Part of a small language model's weights: RMSNorm before each block, ALiBi.
Each number is 200 + 20 x the weight over its row's rms, rounded and kept within 0 to 999. Layers, rows and columns count from 0. The size before them is the row's rms in percent of the matrix's.

# layer 8 MLP up, 512x128, rms 0.196, rows 165-219, columns 64-127
106,217,189,164,177,229,184,168,210,161,210,210,200,186,204,198,195,208,149,189,207,194,174,191,197,217,212,209,184,217,179,192,180,241,198,217,202,205,190,189,190,171,208,199,213,185,179,185,199,189,208,192,209,185,185,212,197,210,166,215,172,279,156,226,207
104,196,191,177,187,212,186,200,217,226,213,212,174,216,220,225,203,197,174,200,199,210,215,188,177,214,212,208,186,189,161,222,226,192,144,181,189,177,200,183,181,235,209,218,221,195,158,167,193,191,184,164,205,209,211,176,178,203,188,238,201,217,186,181,162
110,221,245,173,212,196,200,169,223,193,221,167,214,149,177,184,202,195,174,194,161,216,179,209,219,168,184,220,198,203,205,183,183,190,209,188,199,186,210,172,209,183,218,211,190,151,193,194,203,184,201,220,167,211,207,236,217,217,206,214,200,194,201,210,207
114,172,214,210,203,222,167,217,207,171,196,211,180,196,208,189,207,236,215,180,212,180,190,203,177,185,157,170,157,214,210,178,190,197,204,208,187,188,183,179,168,226,240,194,218,198,190,189,169,214,186,189,170,241,219,207,174,220,224,214,237,200,195,194,193
095,199,185,219,186,180,204,195,187,190,179,211,211,218,215,180,158,190,210,191,170,204,209,219,198,180,187,216,202,174,218,199,226,186,193,164,216,185,183,189,226,180,212,187,239,175,190,165,222,186,168,201,181,224,200,183,199,206,190,217,195,245,187,181,191
091,183,195,210,184,194,167,191,189,191,238,189,195,189,184,176,167,186,169,154,175,241,208,223,240,196,223,245,187,209,228,159,204,162,166,202,191,221,191,183,211,179,219,195,195,193,209,189,217,178,198,198,205,193,221,202,207,197,196,206,191,200,158,166,230
097,199,253,193,244,210,224,197,230,197,241,212,209,209,182,155,183,197,188,181,232,207,188,222,227,190,234,171,200,196,176,217,206,200,180,192,208,176,228,187,204,171,228,184,235,182,199,181,177,210,211,198,193,214,220,207,194,248,185,209,206,218,202,206,204
099,232,202,222,215,191,201,189,198,199,194,194,209,213,191,215,202,216,201,214,199,205,186,246,213,189,231,211,210,209,180,212,193,196,165,207,220,176,218,164,211,197,210,183,194,183,186,198,205,154,194,233,165,207,152,218,156,195,188,204,218,201,179,201,199
105,193,193,211,223,195,166,214,235,166,228,189,191,165,203,184,165,195,184,222,209,265,203,201,199,169,204,176,226,222,223,205,187,162,178,208,183,198,197,195,178,173,213,188,194,192,216,198,183,177,187,206,186,229,201,189,197,186,162,215,193,209,184,177,174
085,199,231,194,174,200,200,195,189,175,191,197,179,180,214,203,199,242,197,197,202,212,176,190,222,199,192,179,208,207,181,198,169,189,183,216,178,213,221,184,137,209,191,209,196,209,204,208,175,210,168,182,210,218,200,206,178,229,167,215,201,175,153,212,240
097,164,220,194,187,262,175,198,190,201,224,200,180,215,206,208,201,214,239,184,183,206,187,233,214,212,234,197,154,223,200,177,232,236,164,177,208,196,193,199,210,203,192,217,238,234,188,179,181,191,188,198,200,177,207,196,179,198,190,214,220,202,228,154,194
081,218,222,197,207,181,190,188,196,197,213,175,210,152,216,150,194,178,226,177,170,236,214,188,212,155,220,234,182,230,220,215,182,213,189,183,172,201,207,193,168,242,215,188,178,170,187,199,194,219,184,207,209,229,207,180,190,213,204,202,195,177,174,227,163
088,224,225,193,197,205,198,190,175,199,211,210,160,178,210,230,198,198,166,231,214,188,197,213,223,195,225,200,208,237,181,219,221,210,163,196,192,221,219,191,183,215,196,179,211,198,210,186,191,187,179,217,210,243,178,194,204,192,199,239,181,194,179,193,195
107,201,218,220,229,203,218,185,165,220,180,195,205,212,177,191,180,215,194,179,187,199,192,249,175,158,190,212,199,213,204,208,200,217,210,176,212,196,218,172,206,232,182,203,200,207,195,196,169,232,196,213,198,169,180,220,216,236,182,224,187,206,178,184,241
095,162,202,176,201,192,226,181,179,204,256,195,208,200,206,212,198,214,202,208,210,188,167,209,239,184,225,191,160,223,180,214,198,232,196,193,215,226,154,220,176,203,200,198,205,201,180,198,181,188,181,206,155,209,199,204,202,214,177,234,196,201,215,194,201
097,203,192,233,216,230,195,160,234,197,186,227,204,198,220,182,212,230,176,231,205,210,152,229,211,173,193,189,210,205,215,203,196,169,214,189,194,190,202,179,190,198,200,216,214,222,208,187,209,214,188,203,146,219,159,189,210,223,217,214,199,190,199,202,235
093,186,209,209,221,183,206,186,184,189,243,199,192,234,201,241,173,228,182,177,191,232,205,244,242,201,214,175,203,206,214,195,224,182,181,202,180,171,200,151,203,205,204,223,225,184,183,210,185,167,199,222,187,199,166,222,198,192,248,221,187,220,159,189,201
110,171,183,194,210,189,164,195,187,223,223,190,194,203,200,201,206,179,203,167,204,186,176,194,206,193,238,223,164,193,231,223,179,195,187,199,160,192,214,196,185,218,200,198,216,153,184,218,210,248,190,156,221,179,207,200,196,232,204,203,216,206,211,210,190
101,175,224,174,253,186,201,189,224,215,231,183,206,191,209,209,177,229,192,207,195,195,174,230,254,168,228,191,210,196,175,210,181,212,199,198,212,189,214,163,193,203,214,200,175,150,180,215,181,185,200,217,157,192,199,208,197,222,156,211,205,194,224,217,209
098,239,212,229,205,216,176,210,216,193,203,209,229,220,193,174,184,234,199,181,182,236,188,194,200,193,208,207,222,196,211,220,164,222,206,189,198,222,195,215,187,196,180,214,218,210,207,207,193,194,176,252,181,190,168,197,189,239,193,205,190,210,152,208,204
092,200,203,210,177,211,200,204,232,186,203,195,166,188,207,175,227,207,220,201,200,201,164,166,204,200,207,208,205,191,188,190,201,201,206,198,221,191,219,189,198,194,213,223,186,194,210,251,190,183,141,169,208,182,203,191,185,197,167,200,238,207,207,193,204
103,228,176,188,191,230,185,201,214,172,200,225,210,206,154,182,201,226,161,226,198,280,170,198,198,199,180,204,199,191,198,187,156,176,209,186,198,179,169,197,211,204,195,177,186,186,203,208,202,190,203,207,195,200,180,212,209,229,182,217,180,217,154,213,220
124,226,217,196,194,217,197,210,231,214,202,214,182,212,163,156,165,184,227,203,209,209,179,233,194,177,186,194,209,173,221,207,183,199,184,175,206,225,218,171,203,199,195,192,195,216,161,241,199,176,149,191,190,201,196,177,191,231,170,211,201,223,162,193,239
107,172,177,184,213,218,219,187,194,213,238,205,198,207,198,189,172,205,170,187,181,187,191,201,199,231,194,195,180,182,209,211,212,221,171,169,196,210,187,206,172,184,202,213,207,185,210,176,200,203,191,201,190,181,186,182,198,206,203,210,176,285,183,202,185
112,168,207,173,237,223,205,203,214,217,209,197,224,220,176,161,167,186,200,227,200,227,191,212,196,173,172,195,198,199,164,204,189,215,182,166,207,192,211,196,201,201,226,208,208,172,198,200,209,211,198,209,162,173,222,201,206,182,164,216,234,208,166,184,172
105,185,183,193,210,169,188,184,228,182,211,212,201,204,207,157,189,203,207,184,196,212,191,221,237,194,194,203,226,210,243,193,160,198,200,203,185,201,194,219,199,185,238,187,196,205,189,240,181,220,201,175,186,213,156,169,191,225,199,196,204,221,169,212,213
108,195,231,205,224,232,183,173,208,175,224,200,206,196,215,200,181,239,202,200,182,227,192,241,197,212,187,181,212,173,199,200,182,206,200,182,184,230,216,207,210,190,177,197,174,169,192,212,165,204,211,245,199,195,216,207,197,232,199,196,220,220,224,184,210
096,224,243,212,194,206,223,172,193,186,191,195,188,200,214,213,205,220,218,233,187,211,181,221,202,194,212,211,195,205,204,202,159,165,218,195,200,189,196,188,227,191,218,202,193,214,184,235,168,219,178,200,201,198,206,201,203,238,196,210,212,190,171,186,180
107,156,210,191,179,212,205,186,214,197,208,203,189,218,217,210,192,229,213,222,191,203,163,184,197,163,201,221,190,193,196,206,184,171,202,168,189,204,162,213,164,243,230,201,236,200,176,203,195,167,173,194,180,212,194,179,173,217,167,212,190,247,187,183,214
090,226,232,177,191,183,219,215,200,210,180,174,184,164,180,202,179,213,211,188,212,205,185,231,232,199,221,201,212,186,196,203,225,241,197,192,209,224,229,182,189,229,199,195,164,191,178,216,167,214,182,199,182,221,218,239,173,234,181,201,189,171,192,203,188
103,226,196,156,192,232,168,230,221,216,192,189,142,203,194,190,197,171,162,195,202,223,223,210,181,188,206,198,204,200,171,202,236,209,184,181,173,216,212,178,176,196,182,203,182,210,186,195,185,192,195,167,204,195,184,202,205,198,222,225,182,232,182,184,193
096,226,218,201,208,209,196,190,201,206,207,219,215,202,167,203,164,213,203,246,198,254,170,237,218,142,177,189,189,205,177,209,183,183,198,191,191,163,185,197,206,214,188,191,185,205,216,191,201,218,199,209,195,192,207,211,181,221,193,229,201,194,190,216,183
100,210,229,229,228,208,161,185,204,209,171,220,194,184,155,164,198,200,207,211,169,197,213,194,204,200,187,191,200,181,235,172,179,172,197,194,201,193,204,186,200,170,229,166,205,186,193,204,166,228,191,247,176,191,184,197,203,235,168,204,260,177,191,182,225
104,160,221,193,209,224,223,223,235,184,188,156,180,182,188,141,187,204,204,211,196,200,209,191,191,194,224,172,233,201,169,174,220,178,189,180,192,188,221,168,200,165,252,209,196,194,160,219,195,226,184,202,209,190,207,220,209,215,212,215,219,195,176,187,232
098,168,183,212,184,185,214,191,182,174,220,197,206,198,219,194,161,178,206,189,203,183,189,190,222,196,212,237,191,213,196,201,214,196,216,190,199,201,166,227,152,194,195,169,241,176,169,205,170,182,183,193,206,210,223,177,164,201,199,209,216,224,210,201,215
100,192,196,205,195,209,177,191,194,189,203,209,151,218,196,196,164,184,175,176,197,220,196,202,167,210,184,212,205,204,228,216,165,176,197,199,189,237,215,193,190,201,174,217,227,202,198,194,205,187,204,171,224,204,197,190,162,183,204,200,187,210,196,174,193
088,192,190,190,237,224,200,163,212,224,187,203,208,200,171,207,201,209,188,211,208,198,186,254,176,168,227,168,175,182,147,197,204,188,185,164,183,188,189,162,202,204,208,224,189,201,168,233,179,185,171,156,178,205,209,216,193,224,216,204,234,173,191,198,209
106,165,177,200,246,206,141,224,161,203,214,192,211,217,196,218,210,186,201,212,189,208,215,219,195,192,175,214,189,193,164,175,194,190,180,164,167,181,190,205,211,227,199,203,222,220,187,236,192,237,193,186,204,221,230,204,220,207,213,221,246,212,193,179,181
099,177,190,194,199,190,216,210,165,193,217,214,186,200,208,204,184,194,191,216,183,216,190,208,210,196,233,163,222,231,207,188,188,229,193,214,187,242,172,180,209,259,227,218,244,197,187,217,182,168,203,172,200,227,220,177,195,200,210,220,199,203,175,180,207
091,227,177,172,198,186,190,171,210,207,209,186,210,208,181,154,196,203,189,207,190,198,160,188,224,225,179,214,195,212,215,199,160,204,201,199,194,183,186,206,165,171,176,174,176,154,203,200,210,169,193,177,192,222,179,221,197,214,219,196,203,184,181,227,234
099,204,199,191,195,232,170,225,192,216,218,186,192,239,227,179,210,235,193,183,217,201,210,193,208,216,186,215,193,184,190,195,214,218,234,165,187,223,222,229,209,205,233,155,235,213,206,154,197,225,193,186,193,212,202,183,171,208,184,211,187,202,204,190,203
096,201,194,194,184,217,225,173,206,196,183,173,166,190,217,170,197,210,197,191,222,215,219,187,189,219,157,233,167,185,202,185,218,201,155,189,196,232,214,182,169,201,179,214,198,192,213,175,210,193,152,171,200,182,192,197,202,207,169,214,194,228,179,195,173
093,196,169,200,199,169,174,196,189,201,188,227,175,155,247,218,186,223,178,187,159,209,187,169,224,204,178,187,225,208,231,199,185,200,220,201,183,231,203,205,162,188,203,221,211,175,197,220,171,206,186,188,183,208,182,196,196,208,181,201,186,246,194,199,230
103,184,192,214,226,212,193,207,206,182,203,196,181,218,198,203,216,227,163,201,226,217,150,180,230,170,231,209,195,192,167,212,223,200,225,186,168,230,218,182,163,214,225,195,220,190,196,168,174,169,204,201,191,226,176,182,186,198,180,203,224,184,183,228,224
095,192,197,217,198,191,188,222,238,182,246,216,176,193,187,225,181,204,198,207,177,200,195,219,198,154,195,204,205,215,180,203,181,213,178,198,158,235,175,203,201,234,224,203,207,210,193,190,183,194,191,209,171,217,190,200,163,187,235,210,236,178,198,167,212
095,216,229,197,248,203,209,175,211,176,208,172,218,166,169,196,188,187,220,197,221,225,216,192,201,214,214,207,233,166,178,201,209,186,189,171,209,169,209,164,194,162,226,224,192,173,187,175,198,241,194,214,184,189,205,207,198,196,185,221,227,205,185,218,175
100,249,182,162,169,200,197,187,189,195,225,211,175,208,203,205,210,204,191,207,192,239,187,199,190,191,193,236,153,205,230,202,197,211,199,193,176,182,159,217,179,203,235,214,189,206,217,232,210,197,195,185,208,215,177,224,224,217,188,210,168,238,185,209,210
112,189,223,182,243,212,201,221,191,150,197,216,225,191,199,181,207,206,204,210,186,236,194,224,181,158,225,204,225,209,173,214,182,192,219,197,169,173,209,177,184,236,200,195,206,209,168,186,189,219,175,225,178,196,193,163,217,216,230,214,235,241,159,214,197
098,222,188,164,212,213,184,219,218,225,223,190,167,218,186,185,205,199,177,215,221,195,186,193,191,218,182,178,207,225,207,229,184,188,163,201,206,203,178,199,150,220,210,224,232,180,166,186,183,171,200,178,210,215,226,192,204,186,193,225,196,201,204,163,225
094,200,193,161,184,191,183,219,194,173,222,176,235,182,173,241,169,180,187,181,175,220,180,196,219,191,230,222,230,214,223,193,187,192,184,197,203,245,178,222,182,174,209,224,187,188,208,222,181,197,183,201,195,178,207,162,173,184,195,212,197,232,167,196,174
092,185,206,179,240,246,196,164,179,204,176,181,183,225,225,170,212,223,152,234,220,182,186,194,185,183,222,198,182,223,176,224,187,200,211,179,186,168,212,184,221,183,215,184,204,189,164,212,189,230,197,188,174,222,168,188,199,214,215,201,193,189,178,200,224
091,196,222,188,206,209,170,221,184,196,177,180,218,194,182,200,202,218,172,185,183,196,184,194,245,200,212,208,222,154,174,219,213,203,208,176,222,216,231,164,186,189,200,204,178,164,219,214,191,208,189,198,192,194,205,168,161,200,188,190,175,216,203,225,226
095,228,221,182,212,208,164,218,198,217,181,152,178,216,171,159,192,210,191,198,199,265,199,216,210,193,192,212,213,217,217,193,200,208,191,193,200,231,233,221,191,219,185,204,190,165,221,216,198,176,173,188,208,192,229,228,194,176,166,213,235,188,174,178,224
095,169,226,194,200,222,219,175,205,159,219,207,158,236,187,214,189,183,217,217,204,222,196,222,195,201,205,190,182,197,205,151,194,182,175,195,202,209,210,195,210,198,214,219,210,202,186,175,169,192,177,186,205,179,206,168,189,192,177,219,225,243,191,174,185
091,206,210,206,196,225,206,223,238,175,196,186,153,186,185,207,219,217,226,203,201,193,211,194,197,226,187,196,190,194,184,161,176,201,182,211,195,228,214,212,195,192,229,229,179,203,197,217,176,234,159,197,229,201,212,228,179,212,167,211,234,190,196,197,190
# layer 8 MLP down (transposed), 512x128, rms 0.202, rows 165-218, columns 64-127
106,188,214,195,211,182,196,191,231,204,211,201,158,225,221,214,203,159,223,238,225,215,202,190,204,200,201,192,224,188,205,191,144,210,244,254,180,212,189,204,225,204,222,196,171,189,198,206,227,204,179,231,189,186,207,189,206,204,220,214,205,229,239,188,187
089,199,196,199,200,190,211,178,234,185,193,197,210,205,163,208,184,184,199,184,204,203,192,223,222,234,195,229,212,197,167,190,248,205,173,153,207,194,185,168,205,197,187,191,195,227,184,155,245,199,205,194,237,196,221,181,190,178,190,207,191,221,158,181,167
105,211,224,204,176,215,203,197,203,205,227,211,209,206,216,245,218,215,196,204,165,195,209,220,187,202,178,226,193,189,199,177,233,182,180,246,206,198,231,223,189,172,180,194,214,208,223,228,204,194,214,218,201,222,229,189,199,193,173,192,198,166,192,205,218
130,205,200,185,201,201,223,185,215,228,199,182,211,207,206,199,223,193,199,194,201,187,190,195,204,196,182,209,217,169,205,207,188,209,189,201,206,196,235,203,183,204,191,208,174,190,218,174,229,178,208,215,211,184,159,200,185,184,198,211,184,182,198,196,190
088,193,160,207,192,206,192,220,194,204,236,217,211,186,222,197,217,228,209,165,207,166,198,212,218,178,208,131,189,183,223,225,194,202,217,167,260,205,185,206,213,188,189,191,209,173,171,180,229,159,172,204,221,198,184,215,194,196,198,209,203,203,202,203,196
083,215,188,202,215,198,228,212,236,207,194,220,201,205,198,207,240,214,232,229,220,173,189,177,152,217,167,181,198,180,180,255,212,204,210,213,233,184,197,205,218,206,191,204,202,193,207,211,169,195,198,188,171,207,205,192,181,205,207,196,217,184,205,224,181
084,220,222,224,189,182,213,170,226,194,205,204,223,177,182,230,188,205,177,178,209,197,188,207,202,208,175,207,193,191,214,245,209,199,193,207,171,217,219,177,235,183,206,200,211,212,148,212,231,169,180,221,216,199,195,167,213,170,199,199,176,189,189,208,165
104,194,183,211,214,197,230,171,218,203,195,208,226,215,189,176,184,190,191,198,214,199,235,217,215,220,217,198,234,209,199,197,198,194,184,194,187,210,211,191,189,178,172,186,188,207,204,191,174,207,158,213,206,175,230,164,246,190,207,147,229,214,189,180,199
101,202,184,181,204,211,203,197,213,211,197,187,195,185,211,194,186,204,184,242,179,217,193,198,141,224,199,198,197,177,207,225,188,218,203,253,205,185,215,205,215,211,221,202,225,217,207,224,197,218,157,192,197,223,206,192,192,171,212,207,192,235,197,222,174
110,199,193,214,210,222,182,214,191,207,201,184,169,169,214,190,214,211,200,205,237,225,204,212,201,216,179,204,196,193,181,207,199,204,207,221,211,198,213,179,188,182,177,213,161,187,209,223,179,172,185,245,216,177,221,199,192,187,213,184,172,176,225,209,186
080,167,208,224,178,201,181,182,246,211,197,176,206,167,199,203,174,219,234,192,210,173,181,224,168,181,201,242,212,177,199,191,211,200,182,192,242,173,192,242,207,175,179,215,184,219,204,178,219,193,205,227,188,194,177,187,195,180,168,198,188,193,189,190,200
121,184,184,196,189,180,152,174,192,191,217,181,206,183,187,194,205,200,177,160,162,231,204,226,220,180,198,199,196,245,172,199,197,186,196,194,193,193,173,173,197,221,215,215,175,179,218,200,175,187,189,187,171,206,206,203,206,206,200,202,192,185,172,215,200
110,218,207,195,181,222,193,164,199,203,184,193,173,192,155,205,202,196,198,201,196,209,206,164,192,202,200,185,206,166,196,171,201,201,178,193,192,207,196,198,190,209,198,195,160,158,201,211,208,157,186,195,200,204,174,215,204,198,221,226,198,211,175,202,191
099,188,173,199,160,202,165,190,227,178,150,211,196,208,219,228,209,214,218,224,190,226,177,178,231,202,225,196,235,186,229,225,208,207,221,216,175,162,212,226,181,201,189,233,217,194,205,180,205,191,211,208,179,213,190,219,243,216,190,231,199,198,221,210,217
085,166,187,214,186,193,220,207,179,204,178,194,244,214,208,201,232,221,202,205,220,222,181,179,177,185,206,219,226,244,223,234,207,190,201,222,210,168,254,216,242,185,152,188,221,220,217,196,220,220,185,213,184,164,225,210,168,192,178,190,168,201,217,209,195
092,186,228,208,208,215,186,179,190,214,217,216,227,182,209,200,196,215,167,187,247,173,193,214,208,184,204,222,197,229,186,182,204,178,203,168,207,218,196,242,190,182,191,159,208,210,199,187,209,219,236,201,226,188,197,206,225,179,165,202,202,196,193,201,253
081,214,241,216,177,218,174,236,212,163,205,240,204,183,198,212,185,166,187,232,225,161,226,199,167,208,173,197,212,200,190,209,231,211,185,178,222,212,190,207,210,218,175,196,190,184,189,192,196,215,181,210,225,175,185,195,191,185,190,234,211,181,204,191,182
115,189,214,223,254,199,226,213,213,207,210,209,214,234,227,203,212,180,206,220,213,185,209,205,174,198,221,220,179,182,206,175,211,210,217,209,217,195,180,193,195,192,192,160,214,168,191,219,216,202,207,186,214,243,236,207,185,209,188,198,197,202,194,214,203
094,189,216,200,226,231,169,185,201,208,217,150,201,180,218,225,186,207,171,198,242,210,201,188,205,202,181,173,149,186,233,224,195,219,215,220,223,198,194,192,198,206,173,244,175,215,216,219,228,197,199,190,205,197,217,189,223,204,174,213,234,185,209,223,166
089,216,224,257,187,212,193,208,195,201,202,169,201,171,190,206,195,202,217,199,213,210,211,189,206,170,189,222,195,194,186,203,239,173,185,216,172,231,195,189,218,175,215,175,206,233,177,186,186,202,235,189,220,218,201,175,210,203,190,206,209,196,211,208,196
091,219,216,178,164,210,177,204,185,249,191,198,215,196,178,194,193,200,196,175,179,204,200,184,189,221,182,192,203,198,195,181,221,178,249,193,206,222,183,233,195,179,220,182,223,214,202,177,228,230,177,189,182,195,201,214,169,189,191,192,197,179,199,154,225
100,194,186,183,202,209,196,188,190,220,200,222,194,212,210,185,222,171,198,205,190,212,199,197,212,249,205,214,214,229,187,217,187,196,180,174,210,200,206,141,225,215,213,177,211,170,207,184,191,186,215,195,201,179,204,219,196,238,209,192,199,195,152,206,179
124,172,197,207,183,182,230,189,238,175,209,222,230,220,187,164,189,203,230,185,192,204,203,226,199,199,210,177,216,174,226,185,198,224,195,187,240,208,198,161,215,198,193,190,210,227,200,257,195,178,178,195,188,193,192,216,201,212,201,205,190,221,215,214,229
089,220,180,209,159,190,200,208,199,207,200,192,221,191,209,193,210,217,187,218,189,183,194,214,200,209,179,189,198,183,236,237,166,224,171,194,196,218,213,211,207,177,188,218,210,250,207,212,172,205,193,226,163,188,197,169,188,184,208,165,199,232,224,179,186
099,212,186,173,200,180,203,214,169,209,159,209,202,221,210,198,206,243,200,198,195,173,211,196,160,193,174,234,230,198,183,185,183,173,178,221,209,178,178,247,201,224,203,196,208,212,227,186,169,198,225,192,179,184,219,169,207,192,175,195,175,195,213,221,191
117,195,216,188,193,208,154,204,160,206,230,190,216,191,244,201,222,212,212,173,198,196,197,220,211,209,211,188,244,206,203,220,181,172,243,211,219,192,192,191,178,212,248,213,210,183,211,201,173,196,183,178,247,203,226,153,228,199,206,204,206,171,168,234,218
102,236,190,247,205,188,196,183,197,197,219,175,216,173,170,177,184,225,214,234,176,218,168,181,253,195,167,170,167,188,197,201,186,199,190,198,231,191,187,209,193,183,194,236,218,219,199,203,227,194,249,224,195,167,185,177,199,216,211,194,173,203,191,186,206
092,225,228,159,198,200,228,217,195,204,191,194,186,176,179,201,200,221,234,207,209,181,217,233,207,210,190,208,192,194,157,181,226,212,195,172,157,196,151,219,174,221,200,192,231,195,211,229,188,231,207,218,182,187,202,168,179,209,205,166,184,191,217,211,181
150,210,222,206,210,207,199,176,190,198,178,191,177,221,227,197,182,209,187,213,164,203,196,212,187,199,188,233,174,202,213,197,210,217,207,175,205,200,224,210,202,235,209,218,230,218,176,212,209,224,174,213,199,209,198,201,188,222,217,188,225,196,225,197,213
074,189,219,227,208,215,212,210,212,210,175,248,183,202,232,197,198,214,213,221,189,197,223,154,195,206,174,170,202,221,215,188,157,186,216,207,197,205,176,217,205,173,199,176,209,204,195,186,217,184,212,165,211,221,183,155,190,194,239,189,170,172,228,224,201
099,198,183,202,248,188,180,211,209,203,184,214,218,208,189,177,198,186,205,194,219,207,209,175,215,177,202,201,184,205,163,208,183,165,205,175,202,213,225,185,204,195,213,192,188,205,193,183,233,212,202,190,193,167,209,200,235,203,201,225,171,156,183,212,173
085,218,203,212,182,185,223,187,208,247,175,223,217,189,217,199,206,187,216,235,205,199,206,180,149,223,195,218,220,154,234,187,153,199,190,242,178,229,214,212,211,214,197,214,191,218,190,188,212,172,184,220,203,184,205,218,176,209,198,184,172,196,188,188,243
089,193,162,245,218,184,192,189,212,184,213,183,213,229,201,229,183,172,221,161,176,220,210,190,214,197,164,191,212,167,207,175,204,198,210,199,180,178,206,153,199,211,209,190,209,200,202,236,201,195,172,188,203,185,185,185,220,193,203,217,191,246,192,200,168
105,200,189,224,195,174,184,199,229,204,239,189,203,174,172,168,199,205,159,213,192,190,224,200,211,220,160,192,211,206,199,214,227,210,160,212,191,188,201,183,226,245,193,189,178,189,195,210,200,196,172,209,183,195,201,206,215,186,209,212,184,212,190,212,184
120,211,194,183,160,182,217,194,204,202,198,205,207,164,225,193,232,239,190,198,212,213,227,193,238,184,193,207,158,178,189,210,201,197,218,161,223,183,218,195,166,180,205,210,215,200,213,197,184,203,192,163,215,168,209,232,206,211,181,215,204,192,182,190,229
091,224,192,211,234,174,173,210,183,191,211,195,218,202,175,226,195,230,168,225,197,207,196,208,183,256,189,195,195,195,187,196,206,207,189,163,191,214,218,199,205,183,167,200,191,241,219,197,188,189,219,207,167,147,223,160,240,189,228,167,183,186,196,216,154
081,204,216,237,190,196,191,189,192,202,162,221,196,203,198,164,245,199,188,155,195,233,236,182,190,195,193,228,175,193,220,216,209,203,222,217,209,210,179,220,190,217,217,201,201,239,226,191,198,200,219,202,196,218,182,192,176,172,194,210,168,188,222,172,182
093,172,216,188,199,200,223,200,166,218,192,210,213,196,182,171,214,209,211,182,203,222,185,193,148,234,215,204,189,234,165,190,170,202,198,217,202,239,187,196,179,199,190,204,234,192,222,192,202,246,185,172,195,185,216,192,226,204,199,160,166,198,182,195,221
085,219,180,211,185,211,195,184,212,196,217,185,200,215,188,206,198,195,217,176,210,194,197,196,212,188,167,219,202,225,180,218,251,148,161,192,222,201,214,237,244,196,187,192,179,218,214,183,229,211,206,204,187,198,195,216,222,199,224,175,215,188,181,168,176
092,190,205,209,227,221,215,227,223,222,218,159,167,169,192,199,184,205,164,214,251,206,159,174,222,229,175,211,210,202,220,206,198,208,223,221,204,175,188,243,200,201,192,196,183,200,210,179,203,180,201,184,174,190,162,198,189,214,186,179,222,224,194,232,187
086,234,207,216,199,224,221,179,196,198,216,219,224,210,208,220,210,163,173,221,196,197,209,225,151,214,230,182,196,228,167,215,223,192,151,213,220,217,221,219,223,192,188,224,166,189,194,208,219,182,161,170,193,214,168,187,188,198,201,177,218,180,185,188,225
090,187,195,192,194,218,216,194,217,203,185,178,217,230,186,189,191,199,191,203,205,164,244,192,218,223,174,210,219,185,245,207,204,248,158,200,147,214,185,218,186,194,185,194,181,208,230,225,202,210,221,168,196,202,200,186,207,185,205,219,188,224,232,181,193
091,177,213,169,189,212,219,194,228,215,208,219,185,179,205,198,221,228,195,226,196,165,220,196,236,201,185,168,202,205,177,197,198,205,197,164,178,209,213,195,180,211,171,199,214,196,206,191,176,186,158,195,156,202,184,222,169,192,192,170,200,185,236,219,210
100,208,177,255,209,192,201,190,235,166,211,195,211,198,204,245,182,196,198,193,221,226,196,190,216,186,200,222,165,223,233,186,200,208,176,200,188,161,209,211,165,193,180,203,217,206,176,215,224,213,187,221,194,228,180,157,207,190,194,209,212,179,144,197,205
082,194,186,203,173,193,206,215,229,178,228,192,208,214,209,204,216,206,233,216,191,240,188,146,208,186,205,214,205,173,204,220,187,198,230,200,186,230,223,238,218,180,171,196,198,177,211,186,167,204,244,214,226,199,184,189,194,221,200,211,159,172,179,217,176
086,223,185,219,152,189,200,204,213,197,210,197,196,198,174,197,183,197,202,210,216,176,210,207,217,236,192,180,172,236,189,226,195,180,189,192,232,184,220,170,217,191,200,230,161,238,198,205,207,216,161,229,186,195,223,169,206,162,187,183,140,175,215,180,210
085,164,199,194,196,195,223,196,176,220,183,206,198,213,194,187,211,191,192,219,189,210,213,189,221,205,217,193,186,190,181,193,208,167,182,202,201,210,203,221,182,202,189,218,176,190,202,196,181,252,186,198,194,168,228,181,245,186,241,205,207,206,166,188,206
153,220,212,215,185,220,194,227,214,205,195,212,234,194,182,207,221,191,189,182,205,217,203,199,210,231,229,244,177,216,192,206,200,202,187,205,193,152,156,212,204,238,197,227,183,195,219,177,196,163,170,231,186,192,172,214,221,236,200,191,185,209,162,217,187
084,176,180,188,204,234,188,193,207,176,183,211,195,207,214,215,229,195,181,212,194,182,201,158,237,197,192,160,248,189,209,191,203,205,201,191,195,187,258,198,199,176,173,175,177,212,176,189,214,219,209,198,180,201,168,184,252,202,186,221,198,204,207,204,175
083,208,223,201,189,230,231,203,156,232,183,183,216,228,196,198,228,199,182,211,207,202,235,184,195,210,160,190,193,189,169,189,166,215,228,172,194,216,194,163,209,193,229,205,193,211,185,221,201,206,195,205,167,176,229,197,185,204,203,193,230,207,199,196,204
085,184,197,214,199,183,189,204,191,210,229,209,196,164,166,214,167,204,209,200,178,235,174,209,207,228,206,229,187,215,229,211,213,214,205,188,203,208,218,207,213,201,186,219,209,192,236,211,215,208,225,209,229,211,175,187,215,170,166,186,167,177,164,204,180
091,191,186,164,212,195,212,184,216,199,163,165,209,189,177,222,192,200,219,190,192,190,184,181,197,187,192,212,208,204,193,216,174,179,172,225,198,197,244,203,240,239,193,232,200,214,181,226,235,176,196,187,228,201,205,204,174,220,195,211,204,176,202,224,213
089,193,204,196,232,166,243,217,214,236,201,221,168,212,188,221,194,231,230,174,187,214,216,175,190,222,203,203,161,218,236,232,213,257,225,188,172,214,192,208,216,202,184,215,195,212,203,213,213,219,227,187,169,181,177,217,179,204,196,172,162,203,222,166,198
089,184,202,198,206,164,158,195,211,220,212,210,202,166,188,208,225,204,218,198,187,181,213,181,228,228,239,189,247,205,179,182,199,195,199,216,173,203,186,199,200,225,194,207,190,183,197,206,203,217,208,222,189,180,209,186,252,232,243,177,252,170,193,187,185